{
  "num_hidden_layers": 14,
  "hidden_size": 192,
  "num_attention_heads": 6,
  "num_key_value_heads": 6,
  "head_dim": 32,
  "intermediate_size": 768,
  "vocab_size": 16384,
  "hidden_act": "gelu",
  "norm": "layernorm",
  "norm_place": "pre",
  "norm_eps": 1e-05,
  "positions": "learned",
  "qk_norm": true,
  "attn_scale": 0.177,
  "bias": "none",
  "tie_word_embeddings": true,
  "parallel_block": false,
  "init": "normal",
  "init_std_qkv": 0.0222,
  "init_std_o": 0.00419,
  "init_std_up": 0.0222,
  "init_std_down": 0.00419,
  "optimizer": "muon",
  "learning_rate": 0.00272,
  "lr_mult_o": 1.68,
  "lr_mult_down": 1.5,
  "beta1": 0.95,
  "lr_head": 0.00316,
  "max_grad_norm": 1.0,
  "warmup_steps": 29,
  "schedule": "wsd",
  "decay_fraction": 0.853,
  "decay_shape": "linear",
  "final_lr_fraction": 0.0,
  "batch_tokens": 16384,
  "max_seq_len": 1024,
  "doc_mask": false,
  "train_tokens": 216700000,
  "max_steps": 13227,
  "dataset": "wikipedia_en"
}
Each number is 128 + 32 x the weight over its row's rms, rounded and kept within 0 to 255. Layers, rows and columns count from 0. The size above them is the row's rms in percent of the matrix's.

# layer 4 attention query, 192x192, rms 0.117, rows 65-95, columns 0-47
size [ 65 100  95 101 100  99  81  91  97  82 101 100  94  92  96  94  99  95  97  88  99  95 100  77  77  98 101  94  92  82  94]
[[208 189 155 145 119 142  66  95 130 129 142 156  79 151  77 186 115 123 102 161  87  99 201  93 142 156 158  87 132 116 140 146 153 117 140  87 116 111 138 116 128 117 154 125 136 126 189 140]
 [155 177 142 139 131  51  86  99 132  75 133  97  67 129  76 165 131 135 124 162  97 151 165  87 108  81 171  71 141 152  98 216 125 129 153 121 126  95 172  96 125 171  96 181 142 140 151  96]
 [101 142 175 134  97 103 157 148 162 162 106 183 149 146 180  88 126 144 171 113 152  94 108 123 170 116  90 162 108 155  90 105 112 114  53 189  88 141 136 157 123 101 130 158 131 125 116 168]
 [157 158 120 113 127  92 115 123 105  96 121 164 139 130 118 105 114 109 107  56  77 101 127  98 106 115 124 123 135 219  96 173  34 190 138 115 116 105 103  79 106 159 100 105 151 185 137 152]
 [131 188  95  60 131 131 152  95 115 137  95 112 121 162 147 107  95 133 137 110 108 140 157 146 116 150 139 105  96 123 125 128 156 122 117 179 109 202 150 185 114 126 160 152 162 175 133 132]
 [106 120 116 126 138 138 118 116 100 148 105  98 126 100 139  90 132 130 125 165 103  56 160 133 113 110 114 142 124 109 108 113 190 126 146 104  91 143 103 155 163  82 131 122 105 161 180  77]
 [106 108 151 120 137 156  75 121 131 115 139 179  80 126 141 191 189  82  65 104 110 124 202 125 149 162  86 150 117 173 153 188 114 139 177 104 150 140  85  92 127 184 111 148 138 148 145 121]
 [152 171  92 138 115 120  35 134 148 126 152 136 169 150 107 138 145  72 127 161 180 149 152  83 118 158 109 149  61 111 159 174 149 130 127 134 133 105 101 115 135 131 192 131 123 138 114 174]
 [ 94 100 119  88 142 172 157 158 148 162 104 129 136 144 118 155  81 119 145 131 135 158 128 130 111 115  83 146 133 151 124 141 123 142 189 114 143 114 142 165  70 116 140 187  84 115 105  88]
 [135 142 218  72 121 158 125 135 136 124 101 116 100 178  96 139 192 167  54  42 100 157 159 129 115 125 101 172 147 103 136 112 148 131  81 152 166 102  91 119  65 135 200  98  80 148 126 176]
 [123 107 198 176  65 191  88 159 152 138 158 159 172 131 126 120 161 114  95 141 100 149 185  72 103 198 113 164 131 152 141 133 142 129  94 118  80 103 118 105  97 141 116 177  93 114  90  81]
 [ 69 143 183  85 104 129 178  97 105 139 101 151 120 169 182 140 104  67 107 179 127 137 128 166  92 160 195 126 151 169 150 113 133 136  73 180 119 163  92 130 147 232  94  93 136 105 133 113]
 [129 137 139 144 113 113  84 153 115 161 122 172 140 162 202  98 124 117 102  98  83 157 170  91  98 136 161 112 153  94 104 137  87  91 110 114 129  96 126 149 150 131 151 115 147 157 162 148]
 [139  82 117 182  94 133 124 159 166  96 140 122 167 114 160 145  78 114 122 142 116 151 130 108 128 142  96 106  64  88 106 161 132 151 102 112  98 121 142  94  76 119 153 143 139  45  45 187]
 [ 99 140 177 135 117 139  62  82 117  93 140 111 153 147  46 136 167 155  67  72  99 151  94 113 102 146 129 189 129 197  79 215 142 186 159 105 166 116  92  94 105 160 111 148 175 106 149  73]
 [156  95 129  49 126 178  83 130 192 112  99  62 157 169 106 106 147 217 180 175 136 134  81 140 173  87 128 113  77 135 109 149 115 120 167  77 129 103 172 135  89 109  99 110  90 129  72 154]
 [ 80 170 126 153 116 152 187 135 135 159 136 105 103  92 179 107  25 159 151 121 116  96 148 130  82 182  93 150 132 123 142  86 132 100 111 174 135  89 111 112 166 134 101 120 146  88 143 107]
 [ 98 141  48 210 102 124 144 171 112 111 113 146 144 149 144 146 135 165 109 132  60 144 173  53 110 126 166 104 113  87 124 172 124 194 148 161 154 149 154 103  87 124 154  94 123  97 143 104]
 [124 119 108 204 117 138 147 132 126 127  64 115 134 115  95 109 101 159 131  98 154  85 171 144 167 125 109 130 142 188 120 105 110 138  94 104 157 121 145 152  92 153 117  71 164 135  60 112]
 [156 121  96 195 104 120 139 163 122 190 146  99 138  70 132 151 154  86 128 127  94 115 142 117 122 151  51 122 111 139 124  63 121 100  90 120  85  79 126 193 114 215 122 142  53 125  86  93]
 [ 72 154 166 111 157 168 116 108  94 138 140 160 156 141 180 137 133 170 142 120 119  79 157 109 119 133 153 208 132 157 137 156 107 169  98 106  77 167  94 156 142 131 125 148  89 110 109 116]
 [ 38 137 120 131 120 162 144 123 149 144 160 158 137 127  79 161 167  99 128 141 117 196 141  49 138 184 144 175 149 137 138 100  85 100 107  93 107 148  76 145  64 136 126  83 130 178 122 132]
 [154 182 151  85 194 110 127 170 160 124 127 146 128 136 140 166 113 143 123 119 125  85 122 109 145 143 131 150 129 153  91 154 174 142  97 113  90 150 143 158 130 138 207 158 109  96 119 127]
 [112  96  41 106 159 184 155 128 205 118 105 120 130  89 171 144 134 147 131 115 171 126 138 160  88 145 125 133 166 150  67 133 151 189 140 103 149 190 116 171 136 130 119 102 131 124 141 147]
 [169 156 119 110 160 146  81 101 103 157 141 101 112 135  75 109 176 147  97 174 186  74 118 143  95 105 150 106 174 131 122 162 113  68 102 112 139  91 106  91  95 141 113 110 153 172 129  96]
 [120  95 150 105 119  96 123 175 104 178 160  93 186 109 141  71 129 189 179 174 106 119 108 126 161  90 102 125 110 106  97  97 125  88 164 108 131 100  57 138 128 130 155 111 129 135 147  83]
 [124 102 106 117 124 132 134 113 145 112 156 115 161  83  90 132  66 133 121 172 125 132  35 137 137  85 182  74 132 161 164 110 172  94 149 141 149 172 137 132 123 128 181 138 142 144  73 124]
 [120 185  75 130 133 161  93  57 118 149 122 142 175 103 146 165  90 127 155 185 139 107 150 128  81 134  83 101 133 143 164 186  77 116 131 117 135 210 142  85  92 143 141  92 123  92 119 106]
 [156  82 133 124 120 121 141 197 164 157 129 127 165  91 128  76 119 138 179 180 152 135  92 155 132 111  68 137 103  56 133 103 131 108  54 136 126 134 150 103 103 145 136  77  68 155 111 162]
 [ 98 175 109 189 127 153 122 106 158 155 129 128 171  49  54 110 122  74  98 197 115 136 171  42 165 107 169 119  94 169 120  76 146 158 163  53 116 137 127 133 101 107 166 166 141  95 158 100]
 [125 121  71 151  90 199  72  96 158 147 147  95 127 114 155 130 110  83 134 188 138 158  88 156 138  59  67  92  77 116 186  86 117 109  88 129 131 147 104  85 142  79 138  80 136 145  96 138]]
# layer 4 attention key, 192x192, rms 0.102, rows 65-95, columns 0-47
size [ 53 102  75 116 112 108  91  91 107  88  90 118  90  98 102 101  97 101  94 100  92  92 107  89  84 115 101 120 110  98  82]
[[187 147 111 103 121 144 114 106 130 145  91 127 107 154  93 156 190 137 119 129 129 138 129 131 111 146 161 181 123 119 139 135 123 102 119 100  53 150 155 129 110 126 100  84 129  88  98  92]
 [170 175  98 155 134  80  93 192 144 122 152 111  81 136  97 152 162 170  86 148 126 202 158  74  78 140 110 118 126 111 135 176 103 118 109  95 172 122 170 126 133 136 131 173 193  93 123 114]
 [ 94 115 181 104 140 118 136 135 116 183 104 198 156 153 178 169 124 109 135 182  82 105 167  62 102  95 137 136 129 142 105  97 132 177 209 123 138 100  97 104  97 118 139 151 118 139 126 127]
 [ 48 136 117 139 112 137  79  90 116 129 146 151 151 116 150 110 195 140 102 146 119  97 155  80  88 117 114 108 143 161  97 151 101 150 125 144 157  97 140 154 133  67  61  49 218 128 132  95]
 [143 137  58 167 157  75 149 138 130 108 130 128 100 156 103 169 131 136 129  85 139  74 131 151 153 144 111  63  91 107 153  81 101 149 172 150  67 146  80 114 149 142 124 183 134 142 154 209]
 [ 82 132  28 100 112 118 155  81  87 127 100 113 108 104 170  89  83 163 164 131 141 103 125  95 189  94 117 148 140  87 133  61 144 162  98  87 129 147 131 121 156 103 105 121 117 159 197 119]
 [ 54  69 193 111 162 175 120 165 106 153 113 160 133  50 130 183 133 100  37 129 133 110 128 155 154 120 109 132 176 168 135 112 121 107 168 116 143 125 107 114 140 160 140  67 224 161  85 112]
 [179 104  65  94 110 109  91 159 116 101 134 159 128 181  76 119 121 129 154  97 154 167 208  69 169 193 134 172 115 153 105 151 103 159  93 139 150 166 146 122 140 145 143 170 104  93 109 108]
 [141  60 123 152  91 160 111 141 165 158 119 107 150 148 142 142  96  97 160 102 142 106  67 126  55  85 107 157 142 130 150 187  73 105 121 133  94  88 131 120 148  95 105 124 100 111 126 185]
 [128 169 166  98 190 175  66  90  80  83 120 110 133 127 108  81  86 154 114 139 114 134 153 192 121 115 118 105 115 132 134 130 176 165 149 122 148 124  96 167  61 133 138  82 136 199 123 140]
 [100 160 119 108 147 102 116 167 142 123 153 174 163 102 141 122 139 153  88 128 135 151 157 129  87 113 100 166 178 108  64 146 127 145 142  67  29  99  54 126 139 145 169 119 108 188 105 103]
 [133 169 137 108 113 151 213 156 123 132 140 130  97 130 128 128  81 151 141 115 139 115 107 179 112 145 127 171 149 116 126 165 116 141 132 114  64 141 124  74 188 187 114  58  70  65 146 128]
 [114 131  92 140 113 146 107 118  69 113 132 156 172 144 140  80 132 160 147 106 123 160 141 101 163 116 104  89  82  74 135 122 177 103 142 173 113 134  41 149 190  95  67 110 124 113 127 153]
 [162 165 106 163 131 100 114 207 118 165 145 113 147 126 101 131 106 136 104 117 166 139 142 102  79 163 135  84 122 142  53 193 132 179  77  80 104 131 111 120 135 104 105 139 123  73 120 135]
 [ 69 176 136 145  59 143 111 126 127  86 146 141 158 168 125  70 174 113 102  75 103 118 101  93 119 118 147 146 171 166  95 228  91 110  91 114 106  78 138 125  94 133 102 124 164 139 133 117]
 [188  83 125 135 151  74 120 110 201  95 144  96 126 166 119 122 123 132 144  85 124 183 111  68 119 179  53 155 102 161 175 133  92 154 144 111 148 131 111 145  56 135 105 102  50 140 109 187]
 [ 88 129 109 144 157 155 214  85 116  79 121 119 161  50 110 129  88 180 165 106 153 154 144 125 144 139 130 126 117  89 143  70 178 100  99 185 128 108 154 154 171 112 117 201 109 122 105 106]
 [122 123  90 150 148 129 136 144 180 107 117  98 197 140 149 147 209 152 112 150 147 190 137  82 139 115 105  67  86 130 112 131  95 154 107 147  70 161 188 144 119 163 127  98  86 119 129 124]
 [131  63 121 150 118 101 144  86  88  77 154  96 119 131 137 159 134 161 161 133 161  37 106 141 159 133 155 104  93 158 135 168 137 127  97 142 167 134 180 187 167 123  79 112 130 185 149 130]
 [105 145 146 183 187 134 196  92 152 120 180  60 117 122 130  91  81 101 154 167  69 124  78 154 141 148 121 106 172  93 163  47 170  85 152 147  96 111  72 166 127 139 145 189 140 122 173 126]
 [ 96 124 154 132 116 109 162 135  96 125 111 134 141 137 117 135 114 139 128 121 124 146 129 184 117 174 120 212 124 158 146 107 110  84 121 146 139 175  83 130 194 106 144  92 111 114 122 105]
 [140 181  29 105 121 147 122 165 110 136 176 173 105 108 104 165 118 147 166 116 206 125 143 149 140 174 114 147  90  99 117  90 132 129  90  92  78 126 111 179 190 122 106 107 112 162 154  97]
 [123 134 132 153 142 111 132 103 118 127 127 124 142 114  84 101 120 134  87 126 122 100 120 136  92 134 194 162 167 171  98 156 159 158 109 155 103 188 164 168  72  98  84 121 133  88 168 125]
 [108  78  97  88 120 133 165 117 161 123 100  38 128 120 152 119 112 147 168 127 147 164 131 126 149 104 160 141 117 112  86 125 132 121 136 116 142 159 168 129 168 138 149 184  42 142 180 123]
 [141 149  28  78 112 126 196 126 142 214 145 183 127 102 109  99 164  98  93 116 153 107  90 102 113  95 164 139 140 114 136 137 112 124 164 137 148 119 145 129  70 155 106 146  65 117 123 107]
 [182 115  77 135 138  76 143 146 138 159 121 154 180 105 149  94  88 159 159 116 146 121 168 107 112 125  85 123  91 124  94 119  90 146 129  97 164 150 100 145 147  80 164 106  96 136 159 131]
 [190 146 103 138 156 112 113 139 139 142 180 135 101 130 155  98 148 145 113 133  73 109 134 103 131  88 115 131 154 146 170 123 127 113 210  97 146 107 104 148  83 172 155 134 161 145 123 169]
 [181 158  76 114 113 121 115 136 125 122 138 138 137 145 120 173 183 134 117 119 142 141 151 121 141 179 121 101 112 200 142 173 112  92  57 112 106 180 139  57 138 144 124 134 111 111 171 150]
 [211 131 153 144 119  40 134 196 136 133 148 140 122 115 153 129  85 144 168 144 147 161 118  91 106 156  76 135 156 145 101 153  98 139  57 129 117 144 123  74 114 127 146 133  57 127 159 183]
 [162 164 153 111 112 181  82 108 107 118 121  88 119  82 114 106  92 156  92 146  74 135 167 130 135 129 137 128  79 100 113 132 184 122 155 128 129 150 143 122 109 142  97  81 132 120 136 145]
 [190 115 128 156  95 120 164 105 148 172 138 121 131 130 120 132  89 134 134 120 140 147 141 159 137 109 139  75  65 130  89 107 164 127 138 167  59 103 129  88 117 185 127  86  96  93  72 191]]
# layer 4 attention value, 192x192, rms 0.127, rows 64, columns 0-47
size [ 88]
[[108 121  83 127 134 119 147 163 152  97 114 108 154 128 116 107 181 114 133 166  71 100 109  80  84 112  83 109 146 148 198 114 105  90 167 165 134  89 166 137 147  65  89 146 190 145 128 171]]
# layer 4 attention output (transposed), 192x192, rms 0.186, rows 64, columns 0-47
size [ 75]
[[111 152 181 157 163 132 106 120  85 127 122 142 135 167 135 108 112 141 140 121 180 171 147 184 117 156 219 147 179 119  95 173 164 155 111 135 120 191 105 137 120 169 157 151 124 126 185 145]]